config.yaml
num_hidden_layers: 8
vocab_size: 8192
norm: "rmsnorm"
rope_fraction: 1.0
attn_scale: 0.125
parallel_block: false
init_std_up: 0.0457
optimizer: "adamw"
lr_head: 0.00546
decay_fraction: 0.544
Each number is 500 + 50 x the weight over its row's rms, rounded and kept within 0 to 999. Layers, rows and columns count from 0. Numbers have three digits each. The size before them is the row's rms in percent of the matrix's.

# k: layer 5 attention key, 64x224, rms 0.0928, rows 18-23, columns 0-223
# q: layer 5 attention query, 256x224, rms 0.0996, rows 19-24,83-88,147-152,211-215, columns 0-223
k18 109:513512476541542461517508497456458396502419439441522569580506585441435616441420515470474512469472473606425538446516550469434616496534533448485437567490406474522515531491460565571435441487520495449487482513515493435562425576522485428494493492600537539484432556469509470459544434506483537468493418519512548527475578492488494463429470493488489512519570505465481636494520452482525555553515486534489536464530574570466444463592466550505506464509465478568618517503498446487516461575550521544550538424429475516534500573496468515508524463545554557675626564418469450546510474480489508487480523525520445534587505547404372529475551524446452539455380428468535438540450491521454445458469
q19 124:547465486517466547487520604492520495496493503525468477537483504508414602451446471415409482564507454465489531532538559575487599502508519508475533504580452483433484504491562513529479459485469469596571495585563529489546493503546498481483515539513502410528411500494453524464598507450529593524470521450526517487572566560572574530595507422461479548551517573505516600504531500544551455440422456455476568484560533491510480389577532458446669510589548523523601470479501478499490510564548432500376445504553462453584605501614526460517459440529552499570437455610551480473560421465504438559426515526435488472447439531453442594451431553501469470562497504571497540537505539542503510556549
q83 127:565490497438493519503459568459467435462552537584488458463461520558343536430453470464467497568573499536571518480530487560545571481575484522570546486579437492445561481544537532581520551493539485487495405489526417512544535554391444517500575484621499507474434442492406539506566510441491552530439516431564471515454537514515520479460511463558507514533489504524534567481477502493494471535421496397455491558578500471547398548531494520434538532534496558565628489405529500548471469478557508488432531538559460450549584454494469556564514445477585477528403518470457514411572490521407494562445453569450452516479426603455488633411454512490484509502497487569440539469490564543402500551583
q147 090:585511531512570485485549563460468481476479502551484535452482435516471529347441514463464482584594457562535526453466483485534446494512551470454466532522489539443462510584423557521513479480568487527459509436577499547546399558506552515470500537589548514566505470551483366504492524503454558539546511553389470532552535512582516505575611538457485556519519577599477530507441473569440554499447469438403540530462461471460419459598473526423523395573507485491536486460577446519481459481438462514575482517519539510523523421535496517522450409438603566553499558497534482536482474591517464458452358520485500495464488547453469587449552511506609461511456617546540524475445458521452421530590
q211 068:495517525554525505584592476473501526363476503435547522497396572414468554508472445507436434529530532583451557482487431529423529548451481517444507432419513512477482519540527513477443519505593494539440508548528405429421488497558482513491462528530560394498452605534489509558469441479494549544404503551511558463512532627526460602505487468498563524542500571489415514561416487485454444465529469486510483529568512519437493470436522560587513555513521505624544468510528464530553471490502407544577557492457424464467575538576553507451537502513632460579498520542452484452505485574400381497490506490455532528539503506411416512375461591416551461522419489443481474541483502534529521518463
k19 079:561502554579565543499403494493448488542560451437456504585504469460513502508459504494461530472549484496447595435534446410430549455444428576465493520448497511485568595566580466406473480481441540445382513471468448435493416479550437512549491462485400462479473507453513517502473513491401431477620448450540453541535468552476467456458449471414413560488441453470461505527470480570477589481544379551575528510519589496625448414472522464504537537509538528560507463583500420557549512494472477538470490480542459448576496559431439502554624421491451417524562413473521514531542433451413509496571529463466511510527498548446476540474562494515494537449470462450495426459433417437430526499479
q20 122:519529489576493571561561616574433606543523459471461500498586562540474514471500478526476578523505485464570498535486544530409552537474572474472569495533516572461428401451505484533519427452414445522588438519452549491498557534578492448448595572474461475483542458569442566507483531455499464518451526395604445464533566485516545469541571445400584499625539526561421508512501495607498410447427491500506495526501502522478505468515443431536558456507510507497552471516551567561560583461547597444488529472527460468543590563511525520600433473521407453484496424544509542478598471433512455554446490514539543511506524522507507551468483477492540505480597562521460576478558583391522542541577
q84 117:512519541545512578481552563497509515525489530470538422430536587487478554463466482501454568540579552442621582448548557522451490455566625576519613511516522578445463507450582481525493454463455468540495427499507408464469500531481474528434588491592455464577497432499468622487450535432392553468493496473514472586528489559500525517522524484458476526499500538444437524549458402596561530507429497418426497558558568514492487503563523488505546439523482455474517486456576465540440540430550546420494457511496484436537589541481475558515500460507411435522427455527478599369545519452535450531411503532510545495483549578535502552542469467483586481429577538540403606458487569478477499551542
q148 065:393601536565495527478514478491503519508451507453572468457592533415552536585525501511494591552514469519513509406485475491434443535499482547531563493458525566540448583473524523442518464436462500517495478495485433559432462452553429533417484575532454539529537449552504526470418494464608469531509448593476501532495404493500461489596517430502493509522477477440486478553433538473424484445481444466439477551349447509522489482574429508451462483490440505527412521510503450592540507503461581502594429476444451539516533447459497522560550466508420481402493492473523553526500561483504384513478441541493602561567536454467473402447435506545593439467529521526444522381471587430599606563551
q212 080:543462399452570469616416542572453455394420464520501503569528484521376530484532521543461616525414345544454524577476448542479548436547468438496474536459431518461439509384590436509507540511522508527494499526384417471448513446456513564478511489507507494553474479573446557589535504574463458548514588447501501495444440568551438454531547458445530518551547490493516539524455561438483482547403509479486454590446488442441563478555476586516422478500435557571423511548489460483530476475520519533602542568545473520525499532433584404495477459403433489506590538494467503549429495475440428533481557590496514466499574506545452546428497513525536436539499464506497502473443507504471474513469
k20 088:556594453521466464508514465555512418416518400471476624577520458492503604516498518568393493483480414587441585437470532446470587511463476528490429540427467483523506495529485443485455456508553526464463571520553422425509448523504461460474413472389516516453518477536400506542509456594559494506565437451457548513537582567535526568505519487425514522537464411532496532509491533527444503489459464543515540459472484579420538413535532471481476579554483515552503505642484465543526553525516450468491588453468539507507466580509520464459555517536553530518598453459454506586544515512484402529504569493549513538526638436482487531513513577476493401455416536401497403475426514498561521467401
q21 108:492459436503542501517459586463572472463552515638419514502494526408445526558461530461429526536513385515400538504511495509457604512488409498465508483499449456450545410481593450545462569530584548482449466509514470484481498442517554506520521418591519503463415477503504455509485460447535524545482540539422565451549461615498557464411515474533502475499593442508549515485548498407559443562429405435537486513498517511526444509515497520521556530553390547408504563514527423563420474441544403550459496521573406476611469517550510430477533462493521417500449472454540541406460484462499507485516473540553515534459512487463504568396416617475570476539460427467560484597440533499474453444484
q85 116:488424469519531514409505501423457475522526523588371398529521497419391548553412468484571515555596480514456590465538518457467608498493498576477591477590394419421491494491564423532440470563507418569496482466547513452540414551484562461555563478554548536455420512456454469458523571442476570504422535479558544507541508529447528414480536425565506484546570505489569547470532491572595435528445466488491505488558565552518444492527542556384510572500449451474583504481495511530448522491556489495332521511532487507577534518598482572507490451550487485576472472501465489477575490460477521529475447528423517559491442554511463568499474490432475418462446482479518542568431527514482483476547
q149 095:508396485446488546421481545411491553517527525538445455436533512450506477498426504474489525501588486554519524496540522555474492515518576458520497509557467481530557485557465511526438526572536400566480478496587415517526413570482576424483633471526580508569380458509478476528508563513481576528465490590586516493514501459482484476523556372573531585475530541541529552607522468509570454474439472515518539481482605463432467517574510533445548469574459420474627472461535535595486481395506430566387444475501509432532550410526545525610475507478511511521439491517418510443548556481487599624431446558473478522518452533530566547527559512461461526473487574512478484501475490394503478490478
q213 096:464464465458390445471497503557532510587574574535494468472462554432470465427484519432500492467493507550440509487524472506453438492519446496458448526564493412549534480556444525493514516635541484468431575519444551475437485534506515506603446508455617554539394469495574447526456488519490566506518544492423500471474542562491462521433506596572512515454447415411486427514421527422566516539529411498560436487578534470500481628466468624405415424517463473523534509503458503515491453596511551482569502475467519398440484444553568476448514511514546615610459535467506493491449501534557478490555418545555513460493437496422567483486560480515485495510364432537503522563488418474547449454483
k21 090:618546524541520524490487388592501482477460496546485506501468448532434522489433469480600512489480459498493459483365412540534558555491535439492529481504421512517452447434457497497553529437488565457549522489567491602624574450459553583501441423414562450459476589610498540460466519571553466493552513492523569498493409441532527524508572476497498545467445561527536426479475484523561497502542503547537562519420488510486577433501523465531480490540457545515504431503384528520496602499531514494552485495589511560463541472537508569477459562492473527489516448532498521564581442480455620552438440512473478500527379528390592570398506496471510640541549531462438478453563431523504440539442
q22 096:490508595520563424434466544522542504429509547522502535435473563476484487485526503504470474514439509473445519538489391495457550478466460512444379461504452465451474494526557467513523524569563570449468517514514480514484565513539422559566497451442553531465472436599401557474504406458491425590480458480475573486548439494411486507412529460501515480411522437529568579446556510447525518467437351505585515531489531452534488493534496556453421535500403493494561520524446465488466490465541434546543547523412483520469498513441443535530562462501595521482539612536538516540381583582536459501589401497509527549450435470466568560442494619502559485449399458458480549516434631429525532508505
q86 094:471438523545493417567384500474467537461506441568532542554467468478490506417462490453478497489492514506409546544479435424467600491426436470450471506451428474557461504424545434470569509580511561450493535473585589483518513555506510541494495490515556545446491530593510497598538396474564479523430522432497608438554470449472486449375476470502453509488436499496514448419662502520567579501536502480481456465503457510440483545503504545505423560501365506483490584553413519492492499522583422491496489456467484511506448465405518434459557465440603515517467548566495461456450405508560524459576439566582537556543477447479499495427497468473483538542406541481574424569521449458531512419545
q150 080:508541590429556459493467460505488559461555527439409553499512456390482546512402538491495540531526470528463506448518459475437545578512445435413466517486482544530468491478540452566386512603546456476444525552542439469456540543431544530490473431462595512459368464506504453412450516543572549479531533474507508515538492386439462505438539523440473579427452500490548485493565483505513508526531454466531462489450561555444502567519555514364509598492471491465530538500475608609397401475562470567562546458476559515521583434420511552581472521462552525432449588495481464521487455553468490470501377529525485473464559542488500523572460482508420497463535531637440498418538527455472521464548
q214 098:447471464478434446505423550483555463529604583524475438537480485463450527431429504456431416489517534567431546537481403582508587498508447524436463454518537425442531418562543435488501565508518513531502573500478568397553510496479517490490493443551550476553472511461456409591423465439519462483510517502511565471629487535514450453469495450539445488458494417512530500473504512498553563510455428465465461542483503424523468603499575531458482584553420465482537511469336538514419394567501537550479491519510501459531508427507492490392547470469571563538469641576545514455487488525477550557516445607487515490443480502478548544393578500491545581482437471593484505481461560513463559461590
k22 128:486472528473451431498464466448532470541495549599499437468512486582565451519637523506574522413443474460525447540384501603556495515469537502530460420583520439479541484436477495404569574379475529525617517460452519520526497508482452514522459495454522508535561521566467504537516520455551548570540525543502385457412407562557503537553544442442550468560547460557492430509638506491494500458491548402509492531521429481578502551494396422517500524518486549461450501434514478450527539498478498481468519579522488479470477448530516481426486536510485482405439479532480557431404612515543571554566492505505519432479487394540526444494514508489453582628603527551468507403561458519561522482490
q23 104:475539579482546477443485474526497503486578498462530481401496595437579417509442445501510415504541550540579438479528479440496452526480462515521523471435558478526499536503435522495515515462516535404487508507452510478571485413457478486504467471536382563514587470457538536534356546524461532485596375523461522523419484523466436411436468559549477473423409515489468517471413483386477563559605457498502546470488519519432514542422536638502388452486539471505457563478484456451507508424475541476475466460508609510397473448462425494465484432450472445455555588459497447450481513478479533399552463479521517522546566473561479420537569464534544476456563496594558516463514447491401502415499
q87 115:424532496483528487502465377620431613436460440562504495529534536514564402480553469516549495475512433505538451536467478558520512509473448464492504491424516504537479482487469450428467513470476487527494547593486535523480487444542567494481486480473417523482631487586493517536492486532515480572601471583523508524479480486515415492494530519488527414493523494541523475491486560437517489511534524600520526474534397511427556473447499568523418529382495484479360533609495563424532519541433533513567535513419546586460384494482555511456427500458456529458619567600488485570462492504458518510566577458552551522462485420556536422514560483520531482504510509488605424442531419438524503419355
q151 122:441481408466401478564494451624503529475606539529493453544479565504523463560485465489481489384473535478507514488526410527518540498519460484464529425445588539518534552458577492435536528509463605526535568567412556538434505457534467415490486499481464515510575537510493553530407409531535491533574467501518504491559476527428502508484451546434442444463391446504454437489556538408516600497523473575549455419502434534537487580435494558562458558438521559382446511611412471410453520438502503562454496524487508429466472429446523489411552451443468556495538538507534456516502567533559551444518485491497508572517500423610580437489527423585504476522487490499600497494519448479528462389533
q215 099:489496556485458431464503469587490533536574550481584436465489464528564442514491488461573515476560585428554464459553506466534398502464500520462514490535598464477475466488446435466546521527521506480480554499448599599483568491486456548534458513474432519526531500500507492490483563513474458510623488548466470474428445446486517493436536587410539466397456497423490468431538426442544496517533467517522489469618469469566537558480416587596474439482562529446445487515450552354446480488504494534482511538533582473416411487486474531458555426475515525480530541459590462477411471515594548420522470425602484523453629482611479493576515361507419476572447555524531491561519464480520491477564
k23 075:506542531461426495503552422636461497457506572535562471532570486484555518636467518404552559433486422463543444478423425452607513466533465459496492434505552454486561428413504594473516562487510528496554562458457606606527505507568482622583502563431548510544552468533437423493477520492548525480548468517516432427481498470509534560511522531493561563506474562519458531507518524447538464397504437487538506532483531539492580588524462452476460414563491492485566446482528506416468440499477491559579456580518515517493474501486540513474473503435550544410440405511481500440523528509492502458539525581509524425533467446531627473566555543545445602563540494510401459480556562534558491523616
q24 131:430481527503501401557493471548543547480538600502483557491454493432571488530564468511410509508521541504485544439542416439517395515459421482476428397425524487548512491504519466499597527587616584430470544446518539503470530499565457529510515535469508566489589450531504440566461431514431459497522423546468501479639441528478472492434459590485523505387422403427467509491437488472454569526498463453550502489532477450476538599508425586514372479502417520504520496576499439375490490539468408542552472455475492484452457559426484521466571442548532566454515548481545489492490504496501467415589432482456448521481461425517543434533476491591545474470449518441553519608502472493449459424518
q88 091:398530485550589503555479462515578486472489506425509525499499505370524544497588483545511540555484477491415491506518491472478508540396412438478505419494563448624440474512483497357590503482587567528439530515536574550486548503524523533491471584485507488546523628512558471584475426546526538432514464491508516506548452561475569469531517540505502431481446476420550445464554525444475526435548453496512519462423403528429585479498448459452479480505471489488470555542529470367467490443449463509509460480493525528445367502482580510477549462515502520480617552438453521577489512458651465523556514414553531442492563460517544489605518520505393462496464538467549483528595495520526520407549
q152 092:407516467445477420577476564583518595437562501559456532416546496513569525530563563593444574423457435400548538522493448459496552531545460452451490472495584499482511510441500540497497550537596592463425513563420570581430580556505456496442444498427448436566512552502504547619427462518550444505471554502599448517462515542500510564490550460508514489436473417457507510535557542505440508505444492359546558443541465526489505572448442475481486527468566458447546565539526527466408447447452556471537526436519512483564500539473450498456494468394444479403461502539459551422404474548549487464591537478484510485468537496544486492529526575539532532498488544569473541551504574498533524375428